{
  "hidden_size": 224,
  "num_key_value_heads": 4,
  "norm_eps": 1e-05,
  "positions": "rope",
  "rope_fraction": 0.5,
  "bias": "none",
  "tie_word_embeddings": true,
  "parallel_block": false,
  "extras": ["some layers without positions", "value residuals", "learned residual scales", "capped logits"],
  "init_std_qkv": 0.043,
  "warmup_steps": 0,
  "max_seq_len": 512,
  "max_steps": 4595
}
Each number is 500 + 25 x the weight over its row's rms, rounded and kept within 0 to 999. Layers, rows and columns count from 0. Numbers have three digits each. The size before them is the row's rms in percent of the matrix's.

# layer 5 attention query, 256x224, rms 0.0614, rows 0-63, columns 56-111
142:489529547485487517510513483508550484528499492463540560472532508487480530527511478524486487476539502495467487522516504498473523515522456504504469498543488558475502494502
131:498434463450522493439519502520502509514563469503452510538515465543537497507509511443542497539455479532490517483500513502497500496525503501468481495531462530517481480482
103:489448452470517497464512534509512530514531460509484483511498466514530530502492479433541480541442507531513554491511544504481476538524492488482471495479480501485479477479
094:523515452485446470497496476502502499485499514486497517535520440497527482443482522510472501487487495490467504496506503469482497469517523463500473507528466539529548468511
114:487492529490508506527503508502481499498522493496528524518516537534510488517449503517491496530505438484481515523454463501512500509526508504500521501540491475502544508493
096:535464442484483474482474494537497500484497527520485516500509482549537528528497439487530506498441501458500487483473496509488450464504484492519510491510503484486490482474
106:474474523491545552511493475484536518508475524500514511467517533484498469467473495534481497518513537500459513545505496498520507513525497541526509485516508491489480529499
097:505508499519537484485511482539472482473506490512540442503513470517496523459495478497525501529467544501500524477497487497497501496471472468454477531525540477487495508492
086:475500511502526490523490518512481470501520519518490475471507492547498530453519505468491520489512507498483485506451495458525464498449503480543487489533525468514542489474
099:503492507542525504463510512493536520517474484551497508470530503481507510491529507464480490465513557464467515527505501518501475488506484557457444500448505524503503522495
094:483498522483508501474480498497537524487495519499508511505492535517506543515532473566463514516493452521471456485511521499473513527479497537506519488479515547504500547548
100:466528490558504486499469491442499502475530489497518493514469478478492482500485482533483536489515486464482487545515497512508447539477554483489496503573497449477512481509
101:526485462499521512490499467517492503527474456512515543484508546470503491541494471457494528537443499519492450489486490538488515494478484481516495478494455484488544543472
093:482530507487466481538479463517496520476472480522532490499554544505478501492459506533507535527503513447524505483479508510490523483481491484467490483429494532537497506526
093:503505518500504476486476530469504473483479503491515520500532468519492520455511480482466472491481508508524466513478487464506488497500442506504473504488481505479489478479
095:485498498545451499516492509503484502543492466509537532469535505528501486488494484462505463547503493497519499526472481504531506518534455499494502514477528503486427526483
143:516480455468516473460515498518471497559502489536491493505497471545564479515523489497510534488435491536523486474503493515497508486489520520500468529527472496493479481467
102:513526481495500515509513504530529483477481515532529514483501512472476503504503515539468478517504498510507510509513500474455480502469502546473508492483536478526484485522
119:506497520530484498492512509498527483509499522494493511472515477498499522488503486548419492479518506486494520528536552465493482467495488540527485483468516545523505526506
117:508544481464480511513510490507491468486526516462557520540540504470478474489499506536490477501515450491496475488483472471514515494513506512511474497539502497531529500528
107:536485511505503462489539490460461485515488489494490491492470571507485504483493505534531538502506532503480525525534520472493537580515508476514464473491492470457456512514
104:510514535511534498498493469461458492481519510477532501546495539509522500481464478500522511507488500514478510525484452475501518534509536510519499510533483476475500497503
113:520516452472458495486512521549479501487494490517472476491499490499509540543533484483518474491511503480519487461501545531506461491459473492506488515451518478488488500476
096:519528495505518484464498421492501507528501481478529544497540470492504533503496461479506527514502529519500535459482530477479527481510531475478489472517498493504533484499
094:551489521516495549472542505475510506523500485537503541477535530533500480514503505501486464518536470472497480495468499506458493486516492493478495512544500478510501507488
098:510520497517504521508491508449479493460510507513557494513507487472462478514479491467451468488557494493450523529466463569488468472524506505498470479483540531507566472498
096:468486502502550520474514449458500516511519515460535505542490541509508511493534472528521444448494433482489455535513531482508525527495540525549471476529484471494481534500
091:448531507487499509521458489508499469476473504484558481500488507494492507507482516539479520464503507551511491498494506516515509533533499493485491505482519444499548509538
097:506473470541499471485532514508482523508530474497499475478500461498489457510499494522484511509532494505538481520461474459524462490501508521531533488499497511508499455537
092:495502492418486507513476483518474511524486447507529511479483534510490517527481510473501515490513483501495556469493492542504505515496504510458536485534459526532477435511
094:469520526508497493496516468527518495519494501500484503511520465549507503507470484490526502552527488499486530491491467501516542518493473445526484520477487475492476521488
092:489551477479466471438513453528503515460522481494487509557534471532538461546507524495520473510517486523492526465507490508539523529484521495488459499496524522511509528484
088:471486521477495473489474498500511531524554496527521516531480518503486518498487460532497523540475508523499512484523497490496562479496512506454460517512456473508439505509
095:492490518498480457493503527530502462498504505518527510488500475495493500471537486528491500506507490511507527511481522535500450548507458521487476503499509501432516494490
088:463474504475488514499504486499456533523534484449523525488555533480535489491437489498528470502485476509445509484514522513470517487499478475527498484533493508511506547495
087:496506475501506532466491457560509513546497479494501523473516496521486459506512498558497487501471514530491535457485487493478532527486553541443485453511502514504529466494
097:523498558508538503536535486505497536512494512515482492518483495527519494477500513518493566482463532514494513536563513520497490502512456471519515475501508512480488531537
092:460494468502497508507516492499453503485553468487511478477491549514458499516483459473482564537528502499532510475500500499507500477510514487531544543515521526528518462491
084:530533521502494552541469547502476525502539501530497553468510514507475455534461504466509503550481459467474455478490514445524523481541513505470502491514460487504490494500
105:504553497498566500488462485506502501519496543500478517470495571524497459462519498476520519459506531515494479525518477482497509554445518493510487517519487515436484563464
088:506558480525479467497528522474511520536493490483481467466520488495510510530462511510520467528532514542473447489486459549474499517487532477480513507538487496495481483534
096:478494482497491510457503498498488487485497500511488511523522466463532516435464493501443481488534523517489508485497479527546478517496513487528488476549492480495474498455
097:482513480472495470468523504519521522536476486528505530447515543475502492475497452509499497521526526521504506516517518494506493530508523480470514468494480495494549503513
084:482479485501486522510500518498513533458506527490513508507497482468516514509509466479498532518496501483461561488503539512469517495520496501501436485538480462456460552532
095:522515504489506475523490468522492494516497500503469481524499461531505505487521532484447489505513506458505504525482519518492497513519503449484456513571515496505475459515
092:524525507497489530484507519545528540515499503474537483501530536442525472465540495475515483494511521493536460551494517479480451486482492497507514465523501502478521506486
093:488525492525507492486458504537492491502499517520504549524516480519534568514478506490509521479476516500527521490479538483465503511492488503506486495520528503522499518510
090:544509490564539478488486480503538495507487456512461532525483493507482551516526520484508488495486489462521489497548465490485471458467540486470474476467498476519498501534
094:546484485484506525504460486500481549469506529484503495494414506479494496468513521565457476525526526505526462497484503437492477506486523490492458515511526487524508519476
093:463481485527490491478498460495475476453536500504485489482501488510482545529485466495519502529504550465471552478448516500498519470493481500501474500484494532507436468523
090:533516508470481533472493528553443456477461513509475489488515538492505538534474510499461486530553468510485538556485462497480511475497510496522553534531484517502494527541
088:502520502528539515511491487494515479518517527462517557512482559514502446474467531530501489497491483509457470499504545547491549496521551494492513503540451490505511518487
092:456539485482546450492486510506513507498516479521477522491439513496503461464511501526505503481520482513475512517505478504476541491490489503447473518471459503503481472517
088:461492502507519527534497518549498476476473525459512529494508442494497492501431494470453506516525503490529494505523526530496510524572485594476520535478489488483484481521
098:513480505523533487530518493452529522497463511478513502493496513507529516502482481536490460532491490528491516477505498482487511500517520505478453491525525471537535489551
096:503498481500486493526538513479492526509501487491552476493462539492500512498496486475515506485490513543523443458517505465482507513490449497538511471504512510508495525485
089:484515507511489457534487547506515464505470484496542537506508492481507432476471494508511498502491470507484533493472502481528506496494504451522506498534488498526498470482
090:501522498492505493502531476505494487511522516530485507503476514479500463466490498504503512529481508477531517524546533495463485535547545486508476493529517483468497470473
096:513577485495526483480517485504487490497490495527485549522514524485522478516490494484521511493466501527479484498474493504542518528509473492496475509497514513476450540490
082:488502495508470494451482471530477483460477500500539541505489478514496527506499531491485461518499482511526513486498484497506518516511526479550451486528494469533581517503
094:447522502525512527525518505464491459506504529513501505466481495489460528466503542481477487515524545521520510508482505524487492494453542542483491507537469476499483494480
095:460512505486493475476498482509534475460477521512462459493474503450502503471542467525440492488539490483515494542461477518512514448531464516471487526514533488523478469493
092:503492485476510514514469512489503498497506509502545517502514552544502456502444506511501502530509469462491560517505453458523503545496524545496489483435471439470532477532
091:485496499495501512539510519522518484499498482455452507495517460461483519522520485510506479496492514487493531507523495515472532520501495532507528494494464498549517430496
# layer 5 attention key, 256x224, rms 0.0632, rows 0-63, columns 56-111
130:472547518486495503554557476495545493508470478475535544507499492503519527512486482513511501500538486542477497483535513471490503493514478519443499496532475521485496513529
122:531462505505478484439473529511475544478488517487463494460479500521511505535513529493493495486479504477489503534502483516500519457509508493525525531489479512489521485494
117:497437483507501485476497532524482524464492513515508510449494460508540512508527524474491508509515491485489506518536516512534502498484496478485537496497490496484485490489
085:532542537524504505493509503450535526478521498489508515476511423524483503478482495472509508493499537535508501493504504455546480496516468459490460523512473481501490469479
105:469537529491513494515540447469512519494509512513503521553515496489493496520465508473510492518522484507512485459472491457501487539503470526523492489559499518487512470524
094:486528464527465492511547503525477459485501457498495473526515518471505515458491494488498469479496510542549512443484490462499530500496533509515479527481481523489548486515
102:494505510504475478466469523500469488478481538491471490528495500549540512452508486464476514462493452483550467531491500507504563506541490462486467492471465540481521466472
104:503497511499466479500468529499515532499520515486496497495513528512517525541483509489469520455505538533494528520501539500475475554450483496493489516471484491469454518471
087:488478508469517520497495483501484495515494543499505456546486475469525510552528502471489533494491462511513515496527469517518480445524490474500515527515458543491449522503
104:524466533500501494513505526483524464502518519489498513538524504501491460475459506515460444449497463543456515486486478501530470498501444485525541523497497479490525505534
098:512482517476508496515539541487464505492480511534530525479508513488502515458499530471549542479505484499509492486494474492488456534495472476561496481501542482477492532487
096:522545492468494490478514458527490525499514519516498481472516538502514471481479507529505446511546509520527487462509524505480497483512493511533465462444438495522514555515
102:458548514507508458473529484471517490484478544522500496492551513481492460511500523458520502509514489523546526510556451526492535491556489529498495537505493477496524503533
098:503518505492457547503520497468486502517516503454457458444458505504477501482519526500449491490469524540511492555485449486478476520541500468492479510512509451485457538476
093:489481476496528494549513510502422504494505450550500495524477539451517517439494527495504497503507505527478508489496516500494497476537473523520472465504480515509507489528
095:460499487493497482521543484534435515506495507468545492527515501506554532500461513538486493478479461500478517531471515498508480471453511512547547499546499510459533464533
079:497512511474498529495519476546551490505483492484519531479520468494480504506496507497503524535536494500461522485530450486470515520521468516500511500515464543463473471514
095:491487528504477482429488489474468505483458472504456491534519531516515496504495483472508520474496484563522517487468500526495492492473540545475522500473483508467480556501
085:497477471502518521534554516472437498468491513469484469534469510468505550534506466508528476492540530522495474494521513478484490518501509556533453493523474467547461529496
118:503538526516485485564542449436506490500500505510523499524485499466487494516469493509524511546506487531484507476494528512480479544504508512522482445528498489520491527489
088:499462475512489500505485483538460504461506507491490460522471443490499536483506486471488521506498521466488524507486484513549480494487492476522523518512498495478488487503
111:475552504502507511521508452482513447541509473503520465518536527489469516517489465492529496477487492541494477495489495440486516566496474515521464480511474513469513497498
159:520447526517489524453451520501477547472516515518468484473477449515506491471502529458484523485489498429499498550509481505524499478512499488502516514525471530500510452500
106:525486462493498499512511473481463505444565473497493492466486490517500500559480479525499508512493507516462528498520455512521499468504485507474518510504499527486440515516
100:511485484506506503459459492432484478478509521524522489532482480464490495483467503518482481518508465563500476503501473522474542493520500543527539504555461503490499503527
090:505496550486485524503495476543464502508513534511517483494511483514518509449467455506506455509490485487503451533469544469504498482500547486484531482519535495451485481463
106:500510499476502506557480513513497499519474507511493508447490505525496461494532505476506516458495527483456500485524479446484512461496512572504500495490515555521459502465
096:491494500505483502484530504471515484509504527533470498456489522532471509492548500495503502492493504525516554521495504511479463487523557512509487475508517472495461507460
099:517496484486474486501500469463483496509465474490467479533493517493512530509487440504472525512490473497525481503489497509484522520527504442519528513478547483509524532466
097:498487488492506500499453452530472551513523546465467504484482495500486493542499482487491504514487530484487537496476468468484542454495502508506509527458476564458534518516
104:460453485457489497444478488478512489502526505547463480504465517523512492510513490489487481502496531546534484528479521458515541509495494505469491469554494485505486511482
095:500468513496480451495549473564508531510481524540485521490473516486499504509478524498504485514444517491535469477462489505477473531545533504500488510530499513456500456481
097:505556474465515516526462547519498489507554492500532493452517486498510487497437516492523518535543538514456495511486520545487468489468490513457472570464497493532494493503
100:502477459487512508503531461525506461506492541486494488485510487477535535481424516508494486530496512476493455483512532481477524519518501501494540491523511478479489515513
102:471489472538516522554516529480526473533499503484521492480499507495490525481525501523525525519472516493499505493495506497537500515516551520493478505546533517463478462459
096:510520491477508437519457492529542523517489491490518511521525500495491587491476475498474487493535483499534515543535526560503483529486472472482528513494492477513493511496
102:486552489531496501491485523471502434461491512504544503535505511522512529540517501489539481473531489507462502522490458499487447525472506486463488510484507459480488508531
101:485515565515506502510472520453521518541486498462483459523491537468480517508514536521485482493508473474512446469496495456483576474474531481465539466505481497516484467495
094:547469478502503507447537494504508515475478482503511497494512487508523517486458484499493492475510531543521526454490482498492533475478514451516467491491486518519516483481
099:515459530494494505506510515489500535453471501507509517474462481471455501477470519513483478531525479528509493477515462497538500545482509508491533499514546474527509498529
102:522481490473503512493536521482504510463489447485502534508452486516510511439494490492462546482509494528497496502543500497494527494505529471486542501483494513504482473450
101:494512494496535500492520544475503512544489524478499497510493508513530514532477519444516526541465514475470467502571484474497521515498485482512510472472490482525523491462
103:500487479472473500512529480499470474489519525491508553512530513489519476539482556517534485534499454506480492497514480501517498482484478544468451467481543464489531468484
093:548470486474495521442457477569481469538512488481473489489512509518528501497471455517508494478468501486505512489475463479452508527509500526535511477487499496503557473521
103:542508474493496452479473475503507523528509536510530474495524450477456464492496483516532465489490481513511486528523501464543475465521512509544533472495495495465512517479
097:531490533505529500523497534475508496547481540494510476525490466476540540520544512523515449480463504537489488463507525529475453496520530476477504488499542528472460505501
088:539463489485449516506482514524527552533498493525453486512500557461513476509440493509519470490489498532486535498498494510484494509501448534539501563459489484529497550530
100:475535481492499468510479541490514515530535516486496528472495493471462488578502492491491542452535533514509487484502512504494550513514509537451492474514476483485529499550
102:513515476504506477489510490493507517526512529522477535489529483533511475498489468497483468502551437518492467491548522502509527511463494459478523502513547518482535511516
105:485489543480535530469518470516462480524494523534503488476456538474511507515501514473498515536514521517478543526498473500507509498479543493504477492508488451482489527484
099:489437494533496510498516485497468524468473504485498545487543507472439488504495528506520494521535526496488468488503526526513479495517471529508478502491521487529512515554
102:492505533475512485474523493510503497481517471493517517529511514508495510531526481478528516481470471514472545502495462496512470510522516455510465488505488492571516451481
103:512499467490496560538488497556510497480455506499489484549492528518527531520540518516495511493500499499528511501481503520513513505475530524476458483499519521530506471512
096:492535524545504483504526512506464525540517477473490473423528520486488521492485474534520484471520540509494507503475474544485498449460479497537518459490496458536532508504
088:510477516512494497438474475453512494547466489497494552539486519511524522459520535527475500474551527546512496499518452484495513541528521459520498506475515511498489502494
105:516545466490573519522490495486519478505476479497481508476495535498500518502519511503525516473509494532500491485526516525512515519487564543497541522478501505492460497467
087:481529515551522566457485512528496531473467496488482497484496444525526531497483459463478509480538486541471457479493486488493517486448517501532497477475468513463494495508
096:476485539484480496540507549490507498476455479482512491494484474472497533475483536496524496496491510483480492482532519506466529485503531483494493489494490431511499458496
098:448522445489490500513566532511473519482504485475501489502486467504499541506545517506504457489488521506488501528467482521513510516545457531496492495493456542482488454495
099:499503535479474500497539489457491541481514507497477499509524528543497477480493534482480509498484545470443516470480546490510464502474518471530453516496492494509516500520
096:462443561515511548484483498547507487484448463501506501517496518532499489477443501525519510526491526521511497455501476495478495541495470477539490537489506489514481512521
092:499498478516498513605492506516550500484529528527524487480482478556471492498464512511525521517500493484494501510511500459478534557464526544481527494464493531514534518471
096:459479476521489504504530500538504421481470537492506492548508481503528490475468521471532548497519497489511539515491486546469496487528517480473500477506470449472531502533
096:461496488546495495479477524514508500476550463522509553502451555507514442481450504533516480545493490490498505521483519487506558492536485462534515530480470502494522501485
# layer 5 attention value, 256x224, rms 0.072, rows 0-57, columns 56-111
098:462481536454513503439483512507470480491491523491440525462493468506528518501514505551489501478510501518474510489502533502494538523444515533442504517501496493450516495530
097:489528506512489499506465504467519496445500493480493451507499459548480505554488508496478512523488519528543478517538544520510516513475513456449492469498516514488469508477
094:472526543494460499505481521488488477508518491504461498513507515479463497474502506514492490494519475474482486505541538482490455479457545566519477501483502506483460551491
090:492472490489503513505457454494480477510507522523480470521537510537512567536504509485538492552503525513470536515514486460526529497507514494478486516536501498505504495471
110:461515525490487499538444530498527486510543466454489506538495545483437553542510499501520520490511456490536493453528511464463527464522490497493474461498491517537558496521
096:519514519494475479534526526477464454516525509533494478490495512470499488538533496488524494501532489513476524497453495531508475465518507456525479488505500478474496509547
107:516502469496472500557537462508495512479471479500479481481460528501497490509475485524491450466514518511488477527475498459514464474526522507524488502511486501521476468503
082:499482501505503493485472496470496531507489493520548496492501545463525508558508485465511521473524514503481504446491527505514446504487515489459503517493545502516531536529
094:515460494461494465459474440475475534513541501465502539536491513482472515466483523508514518489484533451511514474519523505485503523533512453521518496478511524506524487485
093:473531458522463490515500536493526505496538547545547506476462505475506439487528529506491482514519466483541476494500507522523457522526483562505447505539490531557502454513
096:455465524519499479511486529468463510467477485488460525486459513440507489538515489508500503480499501496492503496490496466525571471563443488525507521527476491533469483520
089:474514491490524519510524463530507516506488518506509433526444532520541510482507475519524541525497520497487549482500478521466530506528468489517478509516545496509504482527
091:482491493502475482471519463512509517494500507512489524516547508514505522516493540443458469473503511495470513512464459551511538509463524487481533464507484452523507527471
104:528528447496487492508465468526504478479458518509541541545531519483486463483515526509459526474500505454535484518519473484502515517490526528492511489475523510523516516511
098:501499494482508525513501486495444492458477511494569482498503467489499501550487582491458511509516516501483500507558501511542451498471472478507481489499489494500502503539
099:524493476512475531504499503514496476479477470549523490512502515516473514487525532538477530514521500496507499500543484503486521503480513527526452486507498518495512504545
103:534526481488541517502487515520480427530523537484531494506478447513498501485518514489425489502459480448500532509473501514509545530487520495457501497538489513473470509474
100:527497455509528509461480494547512497521549504494509482510514547492522519509542521474496466500502455514515493480486514506534514480449480522527483486504478536473515470523
102:482516514523457484508467511498470478512522485462481486480532486477492517504503502519509516470449502517537495513497516520531503531532530476510471455493509525474467511477
097:472484503467516456516490523522472510502509511478512479468506502514504473518492476514527533473476487517493428494501505560535481543507500507534474489489504517487488485502
097:481531558506514497496477516525484488534484523488494537476465507502477463487514490493497503522479494483498497480479531483530473530488480502530546508550526530513514513480
099:505515486479460483526525512491534497501507484484493490508537507503527514520511543510525454514531516524516494496507493540507458497548502481453483484503507502464508494528
108:492522529496515520506473504511504477528477463510515491498510467495530481463525500495493482480470466514505489531435489503505508456524543484482505520499497518520525520515
107:533474508482503497504446443521501502530533497525486498495530498467446539501508510471513495452497502500525539482515498529414494501454500509477521502507515472477539495515
092:549504486501500523463462475565526473515490456511502479505527490495496553482445567483523530521500524511481551525459486479471403515503489502463501528575521490515496476528
097:498497496499525501527487446495511462492511453495514537509539489520507523508428465515526464539487501502461510493503487492516494505484505506498458472534505464520487478497
098:484506481477470507509501491519464491494479532536508487519495474475544499472484488497486487475491513517543451505471458511528497542491497477540473504475516544534509546503
093:502486506500477489510483498525532546526528492486519511455464544509494512484508483509529482517456490540514496495507530541494514531538527481483463495465510484444468521471
095:564481501506468497484467497503497472538483484490525474466517506496475543477501466513481494511479521487493527542477521479509529491505483507546506495474499486527472488469
094:521469496473484525516508506543510482554477526499480501482530504507524500501491462502511469506466497511528539528515519568501480454515506486513503465489489544502512544479
098:529522503524479503527480526467463493530496502494495516484470528511441483523470498502493496470516474496465510495494477538502506508498473492519526500504536532497501502507
102:496535502491484551522494505557502485528529494466486555504508499472505491556488522484497487504480498491522480475470493524488481486541504485487533532488517510510504478500
099:481517518522548486463508504544462512506480521502494530514490493536552503492540484495510502547482495529496512554486487474507475480489471514490495516511492521481482488513
097:510488475529525506530503505479510499516533522515503485449477495489533492507463498533455521480500523497523465448490501510478459490484549491491559554480496523532532465480
097:495496516451452472506499498540541488460497476485491500525488538506505534533466553488509487518497509516499542478482506530471503499480565471485483490475476513528514510458
093:502463500540545515472482521438527461497512494526533501508478444486492499517517494522534536485493519498479514477509456506538532527468494480485488506505435509479484485499
093:463475523533480508478539501529446466494527515494499514484508488500473463503468545517489471500520509483494486506503415500531505482478497513473506524515523522495512478508
092:547516488500464507504474468492510536501517478518510522517504504464486498539495448502510522535525462463556495506469477532508517513475509486561485436516511507517524497510
102:489488520532533517553476490514472460468481523511522501475483476461506525486533500500501514464504554478487543552502517517486475535462478486487515514501491523514490529490
103:469495486490481499535516500472473491509477519485517524540531510497537500477518483559463525479518507468475521491479518502544475514538498493497480476451554521523508527488
098:477481485530502518486514501457491494466458491460474509520530544517526525526559541487497459535537454460490536529519494488494480498460486504473493486493517498505482522464
099:513494502507542514525479464481542531493497504504538540475495470477468522496523492541532508529519532507500474484497500487521483512510514527493488477497541472520502471486
100:491525528530460465529494490484534504480523468483501458448490465491446496485480509510462499484524463539501477442512470531496498468496508504474479539491503492503461537527
097:491523472505503476485501515501510511454508511503527521502535494486490501481483526474573477519467439504496559502509498499551509556501454496476532531503464516499462541539
104:491528473521498505467493510487541503488485472505478531548494511525473525519487508494531474458493505495559477537467484471508446523535482458488499520519521505507454549482
092:441472490521479511497471516492504464523523457520495483521521504489481425462507502446472484514483507514532474512472509511507494488540502487516478538508481469507490499516
098:515505547477497501565526499525529507503516468501501531528502497501501484530507489510548511490518451494468494454499497500496535504485499496479545479475468492530471524505
102:519538458514451496517496524515496519510518517559486506490500473520529503480455505494512546504525511519511541494490517511484489523517511476498504512478473472457545474524
103:513507494522523464460504517474494498498518504528487487500476485508493523477502508516456492483539498488485474521527471471486541505506526508508501509475478490493492476477
100:485506464496569521519497461499478515488512548523539456498510498497529523510546492475474495518472509482493494508528487475510502511516540486485497495501445465503486503510
100:465474490483493505515447455523467516487509483516534497510487501534522487499503461469494499416490515460489531469497446516498499490498509504492481510530474511486516541462
097:487498514506454512486491510504507454517497498505497519464539491524447513497484480473497470501486494486448520486508471489505466500459532504493494492523474460528517528491
093:524493500538491527496505471544518492490524505530538467523521473520486506507485529522548486475502499500489481532497497508493479522500535518484463491485535482518489550504
097:544519515440529475478449492509528529481501528509518531490497494487474484488447513553516510537439455488528494463488509505508498492515501477474515515461499476548499470545
097:519456524488494482468520550520496490512497502497489558470525461507479487488492521513481492465521493492498470503464505461486484511435484476484486552487508524523538471494
090:522468537462487475525478488527449499499507504492508492464514495504537529476463508480510498487478443503539482543456543508478499477524485474509485474501485528475497492496
094:515536491513490491555489496484490559523539521498487544467492506497506499531470475517505508487463508487501498506548511470526492501512537495518492519499490463470534492481
097:523489473503503531491533470507468485475473493495519513502510463473522558530438472470466493506499504483453505501489518498538472475541473514508466481488558509513480522474
# layer 5 attention output (transposed), 256x224, rms 0.0979, rows 0-57, columns 56-111
092:493503539476512539499467479541437461475489431469497519527528518525474526487484511482520490537511492432492513500468494497483506493480510532491529503489500504500556485479
096:519530467494481506502469512491495554491493506518492497477518533527487533530473504476535491477489513529461530463462425542469543494490523483518502504449515481553485511505
094:532495505516484530475513524467491510433524492530502476535475495524496521475529528545490476500518536486464495499485495520492515509488496496558473474459463478534495522521
088:501529503537542509491490469531481477489521491487492500492487469487496473508509476489568496489531479478507493493517522488516479508530512466477481542535508500480492521469
098:462526530533548512523490502453507504514524521493496489489512486526482482523470452511505498486492499499492546496508510493494505506516484499505451487479455558546476517515
092:556491482467455520491489509513464522492500473526450475508489498555503497516541502499493493530509494544491510503495475495495464494498490482524470490488503491451518549493
099:501491510491505522486492515488546523494490496456489508476477542489471513492547467491519503509555471489488497514512510489555501494578476483483473453472490499510559501503
083:507494514514468513502464475492504495488518489539536473468498524466519531527488491508504492499516559516572447476510541491537450483528537547489501506498543542498509503484
089:514527497502520503505497513449539506490459467473465540547436499458506510456502479518531501529482516506487503526534479509559479523470502523474518514517523508450463486483
093:519519523448475498521501484467537481546503525523518536554468498502453519515509500455450506500508513526496526459526528515559486487498470495482491526519516497513529475506
094:446521515503500462469489545481497477477504478487529454527439500471535468473544533549497477496487510490494475473479488534506501524514495517460517472445540554511470554509
088:506529492553506545493528526517477488533468499465474495465522552510497481506558464513506454486497492504484491546517511475470507513543505537539465493482491478515503514478
086:488509527516489477491492512491475549520487489530490528458433453516516486475503506528543515498484489514528492492453515512456572511493511540489521492521519534485469487483
093:523497544530497500517533461470507507528490566478535458494463524480485486461522494526466525493478505514500519525565501478511539499506500527495487498507450538515517506531
090:485531529476481468537504492519467494507466513480489533489527454482512466504474511466485535537518511511482520529513527495499497464522510507470511468464513524552520475540
095:548508534479530491510531531544525498503506501493539486468499507504527527503518521540495507483500522466496524524519472485502511505529474480480506504506467512514463528502
094:503509541493515484455502483529472464504517499490511451503466518487442487485506492522469472545530525539515500501481534501522459502497469462536463526517480560528517500529
095:503482505511503519431473460506496509519505538556459507524520497488519534511499511484522506486530441488483496454474486485492506483559491482514534515498506532544516501544
089:488491475529494473497470526511495481479459453503492521500464498514482520515487556540483499468480450494520473499500457505500515496524488504545504477470479498509512541539
091:496496482525501522467490538494462484488525534510491502497524528506487507486498524494468469483519555464448477523526464524517517466492501553557535540473509521482462561505
096:496502473560472471535480511487485462523486499489483511496530506485500514447463474522507506527477515497506497531518512525517511531497543472460510538485509511518492495490
093:500472535523519488459481500501500503492496469492524486486501478508532501511467484474488513535538543447483528508532477537497520494468496465464518514495493461460532524543
097:496499506491543512475524521490473467528482465492526439504521467455525479464447468481477476482483486536466497513504502461477495536516515500505531542492485581492514520501
094:530476523515490504557549494512482496510511492506467494457457506521500483509507487540498476436496490553554455514469479497474443525483535504494442486488446507475507479510
090:504429513538502507514536464531481477496488444472508472487454484503536518519461516452543511509490548520504482530426515529538475478506512553515497508498512520469477569512
084:515484473416508510492526453543527565521490522512506515491461512473538536507464468528532471491494520516504512523481494511504499513496454483499480502504505484483440513456
096:493501488498444477509497450507513486519515507531498542492478468511509481480463498490462513494493463492531493548513483538535485525489527535490526499544571498509514485478
093:500468495511516505498509558515475522563499501501495522464479526486500471531484491514520466483481493489491499483486532525537495500499515519475496514457486491477469495514
086:487518521461516457480466467519504510500506489509501443494502500515507484498468506470492466519511497539498539528540461466531506456520472496506477517533527516483464554476
090:462525497478521498494517478529509494495498478520513566493505550503559474482488495495511449509532498503446519520490450478489492539490516524484481454495448549491505511487
091:499518524501469481480485522472484487509471496485510450468474483518477522473470509553489508463494474522502460509507464470505470523412504508485496475548472519506490482482
104:507474520505492488466529489460484494507444500492505527518461482483473550490519535479498491497519492533531507495495508473525511500523524517505500523518522508486474534467
096:490481453514472470515484457518471491507505516536480529470534581494485471493489509459529511527453483520457528552503500501516487471499488516484551547507499497484493531443
090:554527497480455494453506544514518482516514502477517548477498472546502509496465492484475562492517488513508558481519505555530537456487544484512541504530476544522494507502
099:490468503477503505478488475562489499511483470472479564502479531465502517546507516477503474474505515527464536509505534516507515524511502472554503543483501516494491537536
093:472532491536480531473516532507517541498477508538479486484475513508507484496462466507520539534488443478488491483508531493488520523426520470503490492480473494547499486486
088:483475478526454478467530485486474480520444489521515443505491468484503465460504436523462534531505486475498450543520494489509519517441527535498520458497527482502497515513
082:494563516488494469497454486499521494491505535500520526517511492454501542494505491532553488496578539507501498461453469517528510510511487503481496492520493491461523496571
101:516499514507504535532461523533500513501530466495472507454496512491473465497493496502495503518538495502513514525501486530482486498485478496505495553462504509493514494486
095:508495492540500518497507529475520536523519478474493501528544507444499451437510461539512495468525536476521487480501520516501436505498493463485504452460565465510491536516
098:522515461488549477489460458504492516478481474534550531506456503470528491531547486524482517500485512480505549474464514511478477469501528503511481526480504519516474511502
093:492502536546512518504529479483512491505530495498473522533490486484498497481486499476515476500492546543527509514561511507507484488492535526522487484491501487519514503507
093:506520519518472481484470518487503517542533517503515475479483518506500474521490519547490499485488528559472486495527528501468517488512462494528487494503559481541481473521
094:507532497461516471513490432492519491506522483500551521477487483470481505470473461527507540541539496519521468438443509523519473480471508497521524508516537512494454500524
092:543482461521527507527494541492525551527519512488484472476488499549434510474493524458475491478480489522497480527461511501533514502480526478476493508536438490472481486533
088:515503507551485498482485503498516478526581498469520497517472446436484538461546496481466491535531498513517541505493509476549502508522528489509463540498479474526489519505
085:552492453469534452528435550497493526439552527531492536511486506506510530528493483556504509519488474475503512490492499527501485518474492458479468445508533502493437494539
093:524472468474434503493461522461493473504504522437529453503491505491526455519461489447503470481494490536526462500501504492523481496495523497553519501504500498505522491506
096:498497515512486480507508524549501508510505492491503508502510497536524496510533520490518508508476486554539511515499495462531576537482487483455510485493540480553565482472
097:463490483477483512483447470518506490506498486556524471509520481495479501527520518493550487508478498479491496509512485460524527471502535513494491496486495459509554506456
092:446503477520516501493479483473494535563488507516476529460509473505464500507491479453439488500539493469521540554498450492527468515507502453493520488463539467489503502508
086:473487476474517480473486548519492511500482480506531479512527471503519505451492505517457476479494477504478485484443537496484489506540460479511470488489502508496497511488
089:484447540466500471471479491469476484487529497518527512515532490494484476515485514512480476472517479513468549517524478517471455480509519546541530480560521519498515537493
088:503567526479527502527480528518485480524466523498473507496546497486449496501450487501505515488521473510474452506496513488507498523520490502537502520507512493459514583521
093:484480463516473520515495512496456490507475501522495536483470520516522500473497494480487465528502452492531489462505524511527523470477528512436527551494506504538500501497
085:489511506518491525516465469499467535522487557498502513506507536491504489483508510451503506521498473485461506501518471438538492512468520498518510530502514516491496518480
088:498498515457479508521502437534510466519480485461489497494532469544476451545474468529534520534501475511499484512473479495513531504556490519489498469483461532493497516483
090:560497509473501501486521455453512529500519476516505504483530501518456529525536523486514496502515468488508478491509505487502441444518486507560512473476545449543494497455